From a checkpoint of a small transformer trained on Wikipedia: normalized queries and keys.
Each number is 50 + 10 x the weight over its row's rms, rounded and kept within 0 to 99. Layers, rows and columns count from 0. The size before them is the row's rms in percent of the matrix's.

# k: layer 5 attention key, 448x448, rms 0.0628, rows 110-127, columns 392-447
# q: layer 5 attention query, 448x448, rms 0.0632, rows 111-127, columns 392-447
# v: layer 5 attention value, 448x448, rms 0.066, rows 64-106, columns 392-447
# o: layer 5 attention output (transposed), 448x448, rms 0.0594, rows 64-105, columns 392-447
k110 099:54 57 60 42 62 35 69 53 74 54 38 69 54 57 57 58 59 53 51 65 45 44 47 58 48 58 41 41 56 56 33 60 56 65 32 44 28 59 56 47 38 43 65 41 46 55 47 34 39 52 45 48 61 61 52 49
q111 094:59 41 52 46 50 43 42 51 50 52 59 48 39 54 49 48 34 46 47 52 17 42 51 33 51 47 60 46 68 61 46 42 53 46 82 70 48 67 49 48 41 47 59 73 51 47 42 44 64 54 45 45 55 51 62 44
k111 088:49 39 61 58 39 52 65 43 51 44 36 55 38 53 47 57 31 55 56 48 68 69 45 64 62 55 44 38 41 58 60 54 45 33 46 41 40 43 51 62 40 62 36 38 34 44 62 56 57 49 47 49 51 57 47 55
q112 095:40 44 51 62 40 50 48 43 59 69 48 52 40 59 63 60 55 53 33 40 40 48 33 38 66 45 35 40 63 52 46 39 58 58 59 60 47 52 61 59 57 57 39 41 49 34 60 41 40 31 52 62 57 55 35 51
k112 096:64 45 56 71 51 64 45 43 60 41 45 49 40 45 38 50 43 51 38 75 50 32 51 81 56 44 37 55 48 34 46 40 70 54 60 59 45 63 64 32 51 53 40 55 50 47 60 55 63 55 59 50 50 38 54 45
q113 098:49 42 33 61 66 64 61 55 38 36 51 56 49 44 61 59 40 55 37 47 45 34 57 39 39 47 47 56 61 48 53 66 55 62 45 53 35 56 57 57 46 50 53 42 32 38 59 43 49 42 47 48 40 38 50 46
k113 098:66 41 40 65 43 61 49 47 54 65 59 44 54 42 66 31 44 51 55 42 59 30 36 61 40 52 37 39 51 43 28 57 53 38 42 59 49 50 61 49 46 41 44 59 58 71 48 31 38 45 38 67 45 46 59 47
q114 101:65 30 41 54 44 54 46 33 60 44 57 66 56 35 50 52 42 45 47 49 54 22 46 43 41 33 65 48 65 54 42 32 36 43 53 55 55 49 41 35 65 42 44 29 49 44 55 50 52 50 55 58 44 44 49 47
k114 094:47 34 36 44 61 33 54 40 53 38 43 31 55 50 58 64 49 67 54 65 53 54 35 67 68 55 56 43 35 49 58 60 48 57 58 51 36 31 52 63 48 48 55 52 46 58 48 34 63 40 45 40 52 41 40 55
q115 091:44 40 44 60 47 48 60 71 39 48 48 43 61 58 63 60 51 42 57 43 77 50 50 41 44 83 41 65 52 56 49 55 54 56 51 51 60 43 36 53 46 51 47 50 50 43 64 48 54 55 42 66 53 47 58 44
k115 088:61 35 50 49 59 63 50 65 46 38 51 46 24 60 70 57 46 39 46 53 46 34 64 41 24 48 33 49 61 48 52 45 51 58 46 34 44 59 51 47 56 49 40 53 57 66 40 51 48 44 53 66 52 46 51 51
q116 099:35 65 54 65 57 42 50 44 41 65 54 24 42 54 58 59 54 53 42 46 57 53 85 51 32 37 48 64 61 60 46 43 46 46 55 53 51 77 51 59 56 56 40 41 37 30 38 63 66 59 62 49 55 44 57 44
k116 089:39 61 51 49 51 51 46 49 50 46 62 55 40 48 47 44 48 64 55 38 44 44 24 42 68 46 41 60 54 50 31 47 38 38 35 51 65 47 49 38 52 41 54 40 57 39 44 62 58 46 51 67 52 59 57 39
q117 098:41 45 18 55 64 43 33 40 63 41 51 45 54 53 53 44 56 47 49 53 54 57 66 40 34 38 41 40 62 54 52 60 42 63 29 39 65 65 38 38 29 68 44 40 43 44 59 34 54 46 33 59 45 60 61 56
k117 094:47 46 61 57 54 49 60 46 45 52 34 45 63 52 51 55 62 38 41 53 25 48 62 38 53 45 54 33 62 55 49 34 81 63 50 74 46 48 66 43 70 43 54 65 47 53 60 34 68 52 59 39 56 52 49 68
q118 100:60 57 61 53 55 57 62 42 47 56 39 51 57 58 62 61 46 59 65 55 32 33 63 41 53 60 35 58 50 50 47 65 48 63 41 35 41 62 51 58 29 27 65 71 43 54 52 55 47 48 49 52 64 36 36 39
k118 095:68 70 33 39 45 51 62 61 63 60 64 39 39 51 37 56 57 47 44 36 59 63 59 64 55 63 44 60 69 37 49 59 37 40 54 30 62 44 48 52 50 57 61 40 64 60 44 64 49 39 58 49 41 32 41 61
q119 106:38 41 41 57 62 49 38 61 49 40 49 52 44 48 57 59 62 22 32 49 33 60 73 55 40 50 59 32 39 52 64 55 50 32 54 40 49 61 57 46 56 56 58 52 40 61 61 36 56 50 48 56 59 45 58 64
k119 097:65 45 42 40 50 55 49 62 64 52 53 40 50 48 63 42 46 45 52 55 55 47 41 37 44 42 47 39 61 43 41 59 43 49 37 55 58 54 60 47 65 54 61 52 67 59 48 42 33 42 57 59 57 40 38 69
q120 103:51 46 43 40 51 61 65 56 57 55 56 32 60 59 45 46 40 57 50 37 53 54 61 47 42 46 41 50 41 50 39 36 44 40 37 55 57 50 29 56 56 33 45 69 42 57 54 34 52 45 54 48 56 64 52 40
k120 095:41 66 59 63 29 58 60 47 44 42 44 54 50 45 60 57 40 60 66 49 67 69 55 56 61 52 61 37 55 45 63 40 25 50 66 53 67 58 50 47 28 65 68 59 61 47 32 52 65 36 53 54 58 47 47 37
q121 099:44 19 33 49 56 48 50 58 41 38 56 57 45 48 63 41 64 47 31 40 45 49 50 36 60 58 72 47 65 47 23 44 53 59 46 68 59 57 39 56 60 60 71 40 56 56 23 34 47 45 61 55 46 32 40 51
k121 089:51 48 32 35 44 54 62 59 40 62 69 40 55 58 40 59 60 52 51 28 56 63 51 55 50 41 61 55 53 54 44 51 58 57 40 62 37 42 45 57 46 31 37 47 56 46 36 48 39 53 48 38 57 55 44 51
q122 114:55 21 64 57 54 59 47 49 34 37 48 53 64 48 46 44 51 33 69 45 54 64 61 40 56 42 49 38 60 42 53 54 60 51 41 36 63 40 68 48 71 57 49 35 46 51 62 52 50 34 51 41 45 39 53 60
k122 096:42 45 54 52 57 43 37 42 51 50 62 53 68 55 50 46 58 51 62 54 52 57 66 51 45 61 39 38 41 26 25 43 58 49 54 46 32 56 50 48 65 58 38 41 51 42 50 54 49 39 50 42 53 40 51 59
q123 094:57 39 47 48 54 53 41 47 42 42 45 37 60 54 45 59 42 31 51 34 61 54 35 79 48 46 24 38 52 38 67 66 42 44 63 35 60 42 49 49 50 42 38 60 42 64 60 52 52 59 38 53 38 51 54 62
k123 093:59 47 72 56 37 37 47 36 40 42 62 46 63 62 35 35 43 39 55 47 53 37 73 60 49 68 52 52 67 37 54 52 52 35 37 45 66 54 43 52 44 56 64 28 59 58 44 67 53 53 41 58 44 38 60 65
q124 103:49 60 70 59 53 40 54 56 47 50 49 38 48 28 54 45 49 48 62 55 45 48 64 34 46 37 64 51 50 61 67 34 26 49 39 33 51 41 51 54 45 45 46 38 44 43 56 53 55 47 58 52 77 51 55 55
k124 093:41 49 51 41 42 43 64 47 51 35 63 56 57 52 50 51 52 58 62 51 43 69 45 59 59 45 48 45 51 45 58 64 60 53 36 41 50 36 52 42 64 58 60 50 35 42 42 36 67 49 54 25 61 53 48 46
q125 099:53 48 39 54 58 56 56 63 34 63 50 60 28 47 25 50 35 36 65 71 59 60 48 62 38 58 56 56 43 45 58 35 64 58 53 44 55 45 49 51 35 51 54 31 60 43 46 46 53 54 45 46 64 71 65 34
k125 093:60 45 61 36 44 65 46 48 71 48 43 39 57 43 47 49 51 55 43 49 45 51 25 51 61 56 49 38 37 68 34 58 49 46 61 52 69 32 37 35 49 24 47 55 42 47 43 37 77 51 46 64 39 48 72 42
q126 098:47 51 44 48 49 52 57 35 65 38 59 59 62 58 59 71 39 58 40 41 53 48 35 44 41 53 54 42 65 48 45 57 50 50 26 51 49 47 38 33 47 35 44 42 49 48 58 46 63 53 44 53 40 33 54 42
k126 088:53 53 37 49 46 31 41 47 48 30 54 56 36 52 47 31 42 47 52 37 72 57 60 54 38 53 48 40 47 62 54 52 59 42 58 34 39 50 49 36 40 50 62 59 42 59 52 55 60 73 48 46 52 41 32 41
q127 098:54 34 64 48 52 44 48 53 43 63 52 46 62 50 66 50 50 62 37 45 60 62 63 61 39 37 64 49 71 51 53 42 50 35 58 38 60 55 46 59 52 51 50 25 39 44 45 49 51 61 48 52 49 48 41 66
k127 097:40 48 52 37 44 46 62 45 60 77 35 55 55 45 35 47 57 48 46 37 51 60 62 56 49 56 60 41 39 47 43 47 47 59 46 67 36 58 55 38 63 52 51 44 43 51 47 33 50 42 53 41 90 59 45 49
v64 077:63 32 62 59 51 66 45 54 62 50 44 42 63 61 42 69 58 47 62 41 37 38 42 48 56 51 25 53 49 34 61 40 49 48 60 45 41 63 42 39 48 52 65 58 49 49 41 45 53 48 29 52 35 62 51 46
o64 086:43 62 47 63 57 41 68 44 31 53 61 57 50 42 53 37 37 48 53 54 45 55 57 35 58 49 49 49 49 63 39 66 52 61 58 50 47 48 52 65 48 52 31 33 48 46 51 41 66 51 76 60 61 58 38 42
v65 076:51 49 47 46 28 38 56 50 46 51 29 54 69 53 50 51 59 47 65 50 53 68 46 42 22 68 52 56 44 39 42 65 39 42 51 73 56 48 44 60 66 43 54 50 45 60 49 42 53 45 43 46 39 38 49 54
o65 087:63 50 54 65 53 57 47 51 49 45 50 50 56 42 42 70 36 55 60 39 52 56 46 47 46 33 51 35 51 55 48 45 33 56 47 40 61 67 54 44 39 71 46 38 49 28 41 41 43 47 64 64 44 58 39 37
v66 088:70 61 38 53 51 63 62 44 57 54 36 46 39 58 65 57 48 58 41 61 51 45 61 59 56 33 46 56 53 48 47 54 48 54 72 49 51 35 49 68 43 54 52 37 49 49 53 47 48 53 48 43 57 46 66 38
o66 096:46 31 58 31 52 56 40 53 58 54 60 45 58 34 24 36 56 41 55 36 62 70 45 48 40 33 59 64 59 53 47 57 53 47 29 63 60 60 45 43 56 51 60 52 53 47 40 48 50 42 62 47 41 44 43 54
v67 078:46 47 50 51 47 45 53 28 55 41 37 45 63 53 41 50 43 51 60 64 40 54 63 46 52 42 48 51 38 52 26 52 39 61 51 71 69 43 53 43 60 51 57 55 49 69 42 66 49 45 55 50 44 49 55 51
o67 093:51 46 62 60 49 27 43 41 42 71 34 42 47 63 50 40 68 57 41 46 62 53 60 37 31 59 50 53 46 46 68 61 51 49 38 32 52 50 51 67 33 53 61 58 59 40 53 28 49 53 28 45 51 41 52 60
v68 078:41 71 60 44 29 43 46 40 50 67 56 47 86 54 59 51 44 45 49 43 59 36 64 42 34 36 38 43 53 48 51 53 47 49 54 49 39 48 25 46 55 59 45 54 47 32 45 50 55 58 42 44 37 44 62 52
o68 089:48 33 55 55 57 47 60 51 39 27 51 64 23 34 47 63 51 70 66 36 33 42 55 59 56 38 50 54 58 55 42 64 55 54 36 62 57 47 51 54 51 33 48 45 52 34 47 51 41 38 54 55 66 59 49 52
v69 082:43 48 56 39 57 55 42 51 55 48 68 54 59 65 37 36 30 53 64 41 44 44 56 55 58 45 57 42 50 48 53 52 52 32 41 61 53 39 44 56 58 49 68 52 66 46 56 31 36 38 56 61 63 54 64 68
o69 090:51 31 45 52 40 41 64 60 35 58 44 43 51 60 62 47 67 39 54 54 48 53 42 53 39 58 36 55 49 51 56 52 41 52 64 50 45 54 47 57 48 42 36 58 49 49 39 48 70 48 53 54 30 43 41 45
v70 078:43 43 51 56 58 45 64 40 40 36 49 59 60 59 50 47 47 65 54 41 26 55 42 57 39 38 38 64 41 55 50 51 52 61 46 50 43 63 53 61 48 51 47 36 48 58 52 45 54 52 38 63 68 60 43 37
o70 084:68 45 49 46 43 49 42 44 51 61 52 51 41 57 41 56 56 41 35 47 51 51 58 37 53 43 64 40 63 44 50 50 56 55 43 51 38 52 34 46 44 41 60 46 45 39 35 58 47 41 69 41 38 58 52 74
v71 079:55 34 42 57 39 49 44 66 76 35 65 47 61 48 41 70 57 55 38 55 64 65 65 45 44 74 58 34 53 50 62 57 43 38 48 43 47 55 51 54 59 46 60 59 44 48 50 45 60 34 67 50 34 69 55 48
o71 086:45 49 48 38 63 58 53 32 38 49 48 60 62 51 57 60 53 48 64 46 48 40 36 60 54 47 49 66 47 55 36 53 49 54 49 53 52 48 47 53 28 42 25 47 51 54 60 53 38 54 48 37 52 50 37 54
v72 070:59 49 57 49 45 62 73 60 45 41 54 44 58 44 45 35 63 61 56 45 70 45 65 53 55 39 47 43 50 46 31 46 46 43 38 56 33 48 45 43 53 68 50 55 35 27 33 49 45 40 46 54 47 41 48 59
o72 082:43 49 64 33 57 47 48 35 63 52 36 63 58 61 55 74 46 39 46 49 34 47 46 57 46 56 61 58 61 61 55 55 58 57 66 48 45 52 51 46 51 36 52 47 65 61 62 53 57 53 61 48 62 63 51 47
v73 071:49 67 57 52 56 45 48 59 49 56 62 46 43 44 31 62 52 48 58 56 52 50 60 45 66 44 62 38 38 50 36 50 62 43 34 55 48 51 55 59 54 59 41 67 57 75 42 66 39 53 56 40 58 48 69 66
o73 080:32 68 62 34 53 36 46 58 31 47 41 51 48 42 62 45 66 37 67 69 44 57 41 45 47 35 57 54 58 66 76 49 28 54 54 44 50 44 53 50 51 34 45 55 64 29 64 43 48 54 44 62 43 54 57 58
v74 078:44 35 46 50 38 58 48 37 55 40 41 43 32 57 64 42 49 56 30 63 56 70 67 64 44 53 63 47 43 53 72 59 57 48 60 49 51 59 45 42 46 53 58 56 49 51 49 50 58 61 56 59 54 42 54 43
o74 088:63 73 53 51 44 62 43 43 27 52 74 29 45 52 53 66 45 49 60 46 69 38 28 37 44 38 46 47 63 32 39 52 44 51 47 55 55 56 55 45 47 55 51 50 40 58 74 38 58 49 41 47 28 55 58 40
v75 073:39 46 59 47 66 53 56 49 50 52 46 48 62 75 55 49 41 58 39 56 55 55 77 41 49 20 51 31 42 71 59 49 63 50 56 37 49 56 37 38 35 37 52 28 78 60 32 56 37 46 61 45 39 47 46 46
o75 080:51 55 51 32 42 58 54 40 63 58 66 43 47 40 46 47 68 14 56 57 40 47 38 57 40 50 53 58 45 25 55 53 59 41 59 50 61 48 71 49 78 48 58 56 53 49 56 65 62 63 49 46 38 48 53 47
v76 076:49 52 47 54 64 57 60 51 50 51 58 43 54 68 39 50 67 63 44 53 69 69 39 55 49 47 48 27 49 47 57 71 53 50 50 52 38 50 41 50 46 68 51 32 60 44 49 50 42 62 35 48 45 29 62 26
o76 088:45 57 50 45 55 61 49 43 48 39 52 60 53 56 58 54 39 40 61 56 43 35 57 49 50 47 59 57 63 64 36 46 46 59 53 55 46 45 52 43 44 48 60 70 44 56 61 46 45 45 60 62 55 40 39 68
v77 086:54 62 39 65 41 55 53 64 49 45 40 55 38 73 47 55 61 31 52 50 51 50 52 37 41 60 45 49 33 37 52 57 70 56 53 41 47 46 46 42 51 40 37 44 40 57 37 39 51 33 38 47 41 44 37 54
o77 094:51 50 54 41 52 51 54 50 36 49 50 49 66 40 53 53 53 41 77 53 67 44 59 60 53 50 61 44 54 83 37 68 36 60 31 55 41 43 53 48 39 62 57 55 55 50 58 54 42 51 52 49 58 73 41 50
v78 079:42 69 49 51 61 63 37 45 46 47 58 39 27 43 61 37 45 39 60 43 52 49 60 57 56 40 33 34 61 36 40 36 71 42 59 61 26 45 39 60 41 62 47 59 54 45 53 53 56 43 45 57 41 59 52 36
o78 094:52 36 64 56 41 52 66 62 56 55 41 66 42 38 40 45 43 59 54 54 40 30 39 51 59 58 47 56 49 60 60 41 24 33 50 54 56 46 43 40 55 64 45 44 34 55 53 53 54 66 67 51 53 58 32 66
v79 081:78 55 56 59 66 47 72 65 53 53 49 42 49 52 56 67 59 46 35 51 53 36 52 64 40 41 34 41 46 40 67 54 33 51 41 40 56 58 69 34 35 44 47 40 61 62 39 40 63 53 52 46 39 33 43 50
o79 090:49 53 44 43 52 56 37 29 49 61 49 56 62 35 28 43 39 53 61 61 42 57 59 40 65 59 66 33 55 58 24 45 60 30 57 61 56 59 45 55 64 66 43 58 37 52 24 40 29 56 56 39 53 69 57 30
v80 079:54 50 56 59 54 47 47 50 42 57 46 61 42 47 35 70 57 46 47 44 48 58 58 49 45 36 51 73 43 63 51 54 43 58 66 41 61 43 37 61 57 50 52 56 67 48 37 58 54 31 47 39 49 36 30 56
o80 090:48 57 32 51 60 55 60 68 45 38 42 41 54 65 49 42 55 50 55 37 37 48 37 59 52 70 50 53 52 55 55 48 68 46 44 48 42 52 78 58 44 49 62 59 50 38 60 44 29 55 41 61 55 52 61 37
v81 082:46 55 48 55 50 52 47 44 67 66 48 58 32 46 50 41 47 47 62 56 48 59 44 47 53 41 45 55 39 54 44 58 58 69 58 72 42 75 56 32 55 64 65 46 38 62 39 55 41 50 60 34 43 67 69 33
o81 089:57 56 59 63 53 53 39 62 43 37 47 49 54 62 48 44 48 40 59 37 49 59 48 53 47 53 51 64 48 56 45 46 49 33 55 09 54 44 39 61 49 44 49 57 50 43 58 54 61 32 40 46 49 56 40 33
v82 076:56 55 41 64 31 47 52 60 54 44 46 63 42 64 64 57 52 42 43 66 47 49 39 56 66 41 47 54 38 39 53 49 46 46 63 44 38 37 49 42 59 42 34 58 52 73 54 57 47 46 44 41 68 50 43 44
o82 086:56 48 65 35 51 43 52 34 48 62 63 56 52 45 32 44 44 64 43 76 63 56 51 58 44 69 60 43 50 64 58 37 47 59 57 59 59 53 65 45 46 64 40 46 48 34 44 47 54 50 59 61 47 54 56 62
v83 081:46 45 47 45 54 51 59 62 51 31 49 59 40 44 50 56 56 53 32 39 29 59 64 49 60 58 60 56 49 62 54 55 56 57 45 31 44 26 73 47 71 46 55 52 72 53 54 55 53 63 47 47 61 66 49 51
o83 091:40 60 47 41 29 46 48 44 52 58 38 52 54 42 47 55 44 37 44 40 47 36 64 58 31 52 47 44 36 30 51 46 42 43 65 65 63 67 34 62 44 33 40 54 40 50 67 46 54 40 40 47 54 45 48 50
v84 076:66 42 72 59 53 47 53 70 45 35 45 44 46 72 41 54 76 49 50 44 58 53 65 50 40 55 56 51 52 55 44 62 46 40 48 50 47 46 49 60 44 41 49 51 77 59 39 34 59 60 42 54 50 63 44 52
o84 084:59 54 49 62 51 57 38 40 54 33 47 61 75 48 50 55 31 59 59 72 60 54 48 54 48 54 50 48 38 45 65 43 59 64 46 51 59 45 40 37 63 56 44 44 40 60 58 49 32 54 57 52 50 39 42 43
v85 076:50 69 64 40 37 36 51 41 49 56 54 35 51 47 54 48 69 25 47 59 55 67 66 26 61 40 45 46 55 58 51 59 55 37 42 54 35 67 45 52 46 61 61 26 53 18 43 49 41 37 58 41 56 43 42 36
o85 083:45 26 48 74 65 67 58 67 49 44 55 66 59 53 46 66 45 63 62 58 45 38 40 56 50 54 56 43 60 48 35 40 42 53 54 47 61 43 41 44 51 53 47 66 59 64 55 52 60 59 52 78 48 62 62 43
v86 077:50 46 30 49 49 54 73 47 54 46 40 42 55 53 51 51 43 42 54 64 53 61 42 65 59 36 50 52 38 60 66 40 47 50 49 47 34 54 58 40 55 42 53 42 37 51 45 44 58 46 43 47 50 57 32 46
o86 087:58 48 56 48 40 48 42 41 54 41 57 45 54 56 36 70 54 41 42 57 51 50 62 55 33 64 55 46 41 32 44 56 57 56 60 47 69 54 54 59 49 52 47 53 65 46 44 62 51 39 55 49 54 50 57 46
v87 078:49 34 38 42 59 67 44 43 47 54 43 40 67 55 48 44 58 54 67 77 55 55 31 59 38 54 43 45 45 47 45 53 46 33 65 42 61 47 56 46 50 42 50 49 63 50 57 38 50 57 36 50 64 58 43 33
o87 088:69 63 64 60 63 25 44 58 41 54 54 31 51 55 37 54 49 44 42 41 47 56 55 46 64 38 62 59 32 42 57 46 52 55 35 33 74 47 61 53 40 54 52 59 35 48 52 44 45 54 68 55 38 36 58 71
v88 074:56 55 51 40 50 53 62 58 38 35 48 42 34 44 40 52 63 55 50 41 48 36 47 46 41 62 51 39 44 53 30 54 45 49 46 48 34 34 56 54 59 53 55 51 44 59 53 49 48 34 43 48 59 64 44 32
o88 080:43 48 48 64 63 44 35 48 46 69 40 60 51 53 69 26 50 61 55 67 33 54 71 47 67 42 56 55 35 54 61 58 39 37 48 48 69 47 50 42 50 48 58 51 54 54 63 56 49 64 67 44 30 43 56 59
v89 072:49 47 43 61 46 59 40 48 45 46 61 53 40 51 56 44 43 49 46 45 57 44 41 53 47 29 60 41 35 62 50 46 64 55 47 40 51 26 40 56 60 40 52 57 38 55 55 46 57 34 47 39 51 53 55 58
o89 085:40 54 68 36 55 33 44 44 52 68 40 43 58 54 42 59 72 59 49 39 52 62 48 42 55 56 66 51 51 41 55 49 42 55 39 44 56 77 54 51 57 46 49 62 48 52 45 54 50 56 52 56 51 44 56 54
v90 078:52 53 43 55 54 62 37 45 36 70 57 37 18 43 45 41 51 34 27 52 35 47 38 59 53 49 47 52 39 44 75 41 51 57 52 56 41 73 44 54 48 64 60 65 48 63 42 60 46 50 47 65 40 53 78 63
o90 090:64 70 54 47 40 41 56 57 61 43 50 56 64 57 51 58 35 33 42 45 52 44 55 33 51 54 42 48 67 51 27 54 51 26 41 38 44 18 47 49 49 48 43 37 54 39 72 38 55 52 46 47 54 62 57 47
v91 073:48 56 37 39 60 47 59 55 41 57 41 60 42 45 68 52 56 41 61 57 55 65 59 55 58 78 44 57 42 52 55 37 63 48 37 50 49 58 57 50 47 36 45 62 39 45 67 55 56 49 62 50 49 62 45 45
o91 086:38 49 51 49 34 55 28 40 72 52 39 48 54 39 44 61 31 51 54 43 44 27 47 34 60 29 57 46 55 52 39 46 41 46 62 46 54 57 32 23 50 67 49 53 58 49 38 48 46 47 49 39 66 56 55 39
v92 072:50 47 33 52 50 39 54 73 35 50 65 38 38 47 53 44 60 49 52 52 68 22 51 56 63 46 37 48 51 51 54 39 49 41 53 52 45 53 41 41 44 53 29 63 38 55 60 45 56 45 40 54 63 38 34 58
o92 083:55 52 61 48 46 55 51 36 59 57 24 74 51 47 55 36 45 54 54 69 35 48 59 55 61 64 42 50 60 58 62 58 58 54 54 56 41 38 52 45 54 34 38 55 48 46 33 45 40 49 59 57 40 71 43 46
v93 076:48 30 35 70 69 52 63 65 63 47 48 36 51 53 39 54 56 62 49 42 53 43 36 43 48 38 54 53 47 65 56 67 40 56 50 39 28 36 45 36 54 47 57 55 53 69 42 32 52 33 55 53 33 50 53 47
o93 086:44 63 62 44 47 54 41 45 31 59 56 49 41 64 52 37 41 44 51 69 46 52 49 59 57 49 43 52 40 43 61 61 64 76 42 63 44 62 51 65 42 47 49 47 61 51 53 43 50 58 55 55 48 58 45 59
v94 072:73 44 54 53 42 57 32 65 47 43 51 51 49 54 44 44 61 57 43 47 48 60 48 57 44 44 52 48 34 47 49 40 62 58 39 47 48 51 62 51 61 23 49 50 48 62 42 39 55 36 50 26 49 61 44 57
o94 085:51 44 58 53 45 37 50 28 38 59 60 63 68 46 65 39 53 34 36 49 49 48 56 49 59 53 50 57 59 59 40 45 33 33 46 62 53 52 50 44 39 73 27 62 61 56 49 53 57 54 41 59 56 49 44 30
v95 083:34 51 50 56 55 48 51 48 42 56 46 45 57 48 46 44 65 55 48 60 31 53 57 53 57 61 45 45 60 38 40 39 53 35 48 50 53 41 71 53 57 56 58 44 36 53 68 60 45 40 63 38 49 44 66 57
o95 088:34 61 48 40 50 57 71 51 44 42 47 41 30 44 66 52 53 41 62 28 62 42 36 49 46 36 42 55 30 49 49 58 36 49 38 56 36 43 40 46 49 39 51 41 52 43 37 42 45 57 41 57 48 54 56 46
v96 084:60 49 48 69 55 57 48 48 59 60 50 51 54 68 54 44 35 61 42 65 51 53 39 49 63 38 44 45 45 55 37 59 41 35 54 57 53 61 52 47 48 48 35 43 42 48 29 39 53 51 46 43 46 49 36 38
o96 089:46 43 50 46 41 25 41 42 33 48 61 62 55 44 46 39 54 49 48 61 46 42 75 55 55 58 68 34 45 41 52 62 62 60 21 36 60 50 66 51 37 53 48 54 62 50 49 60 62 40 54 54 61 43 47 56
v97 083:47 55 55 38 40 56 40 59 36 48 45 44 48 47 36 47 46 52 70 58 69 47 44 60 34 57 61 36 54 56 59 58 50 23 46 38 60 55 75 22 44 42 55 59 50 52 50 31 54 50 30 69 34 47 43 34
o97 090:48 39 45 56 58 64 69 62 45 32 43 53 61 48 60 41 40 62 44 57 11 54 58 41 69 30 39 60 55 38 50 42 51 59 53 76 59 57 27 53 72 52 52 50 53 42 41 50 50 50 68 36 59 74 76 54
v98 072:44 51 54 57 45 79 51 39 46 47 42 41 44 34 40 38 43 51 63 52 44 51 46 44 62 65 51 51 48 37 53 33 67 36 60 55 52 64 58 58 50 48 47 43 47 59 60 48 39 44 58 65 50 68 56 45
o98 082:58 49 37 52 52 56 60 55 61 64 54 63 62 66 39 31 56 40 48 29 52 47 59 45 51 47 54 51 68 72 49 77 38 47 49 59 44 50 51 54 54 50 53 41 57 56 50 62 59 48 52 39 53 50 59 57
v99 085:45 51 57 41 51 48 34 48 40 41 45 29 44 61 35 60 43 57 52 55 59 56 36 37 53 58 31 61 32 41 43 54 55 53 43 44 59 52 59 28 50 36 41 41 43 57 54 58 59 64 62 64 50 46 44 35
o99 093:60 53 53 22 37 40 60 47 62 53 56 49 62 42 55 31 62 44 41 62 45 54 44 33 52 59 65 44 62 55 47 49 54 46 57 29 43 67 60 57 58 43 49 50 61 55 43 58 42 37 39 48 65 46 68 50
v100 082:53 47 63 27 46 47 58 37 46 58 45 39 65 46 59 27 43 65 59 46 52 54 68 61 41 32 54 46 58 36 44 49 55 51 45 55 72 43 47 48 46 38 49 15 34 51 41 39 52 52 51 56 45 49 55 34
o100 092:57 47 54 63 46 52 49 39 56 45 53 44 38 56 44 49 40 54 60 21 50 39 65 40 52 50 59 60 58 61 63 60 54 46 43 73 37 48 46 50 46 62 55 74 59 37 52 51 51 51 48 30 46 44 63 63
v101 082:51 42 51 45 48 62 36 55 40 42 54 51 56 42 54 47 55 43 47 53 54 40 39 32 47 62 47 54 56 54 66 47 61 36 60 27 42 50 63 48 40 59 66 58 65 45 46 55 47 36 57 67 56 38 53 50
o101 088:43 47 41 38 59 33 59 48 62 52 42 56 38 44 61 31 48 52 60 38 40 43 46 50 66 55 71 39 45 57 28 57 47 60 64 72 56 50 37 53 63 55 41 43 43 52 54 46 41 49 41 51 47 70 64 61
v102 091:45 59 59 43 51 57 47 55 38 50 40 56 35 45 56 58 43 50 60 33 35 40 51 39 44 57 36 39 37 55 72 40 55 41 47 49 40 49 44 57 35 53 54 53 45 62 37 54 49 49 57 67 33 58 62 40
o102 092:50 53 60 42 39 52 59 55 39 30 60 64 42 45 56 46 53 48 37 46 39 38 38 42 51 38 49 62 49 44 48 43 32 56 53 63 28 61 42 44 53 51 54 38 48 51 59 45 49 60 43 49 76 51 50 60
v103 078:48 48 36 54 44 47 39 47 51 51 39 41 48 39 45 56 35 65 56 61 53 48 38 42 60 44 47 52 52 63 59 49 44 36 39 67 55 51 59 52 63 42 79 53 51 53 34 66 43 48 50 36 55 38 59 73
o103 088:56 48 57 50 44 49 39 53 49 54 46 56 33 53 51 35 64 40 44 78 52 65 29 45 48 54 40 47 37 35 30 51 53 53 45 27 56 53 58 63 55 36 36 51 61 49 49 20 45 59 44 55 48 36 49 37
v104 077:47 63 62 56 55 59 43 37 47 52 49 52 65 48 70 30 48 59 58 48 56 67 55 51 49 46 34 43 52 35 39 68 66 43 46 54 42 55 47 36 54 49 53 53 54 57 51 61 50 48 37 80 44 40 48 58
o104 085:50 41 38 51 38 53 53 61 54 41 41 35 36 68 32 60 46 39 52 38 49 43 53 40 71 50 64 62 34 49 46 37 41 53 60 62 54 52 54 57 53 52 51 58 58 30 42 44 43 52 50 43 48 52 59 48
v105 072:46 39 46 44 65 49 57 53 67 55 62 56 41 51 56 48 32 60 46 45 53 66 40 42 43 46 54 49 50 46 43 51 40 59 53 47 56 58 48 68 41 33 33 52 59 61 40 63 49 28 45 43 44 35 39 56
o105 081:46 59 52 54 35 58 39 57 38 48 39 49 68 67 51 57 62 58 52 47 51 42 61 80 52 41 58 40 55 69 62 58 52 56 53 65 38 41 52 45 56 55 67 53 40 44 52 40 65 65 61 69 44 54 61 52
v106 079:42 67 41 68 62 48 55 47 45 62 54 50 63 43 59 44 46 40 41 53 43 46 49 47 44 50 56 51 51 44 28 38 53 49 69 42 65 38 70 41 62 44 43 41 60 55 60 56 49 39 44 36 63 49 41 40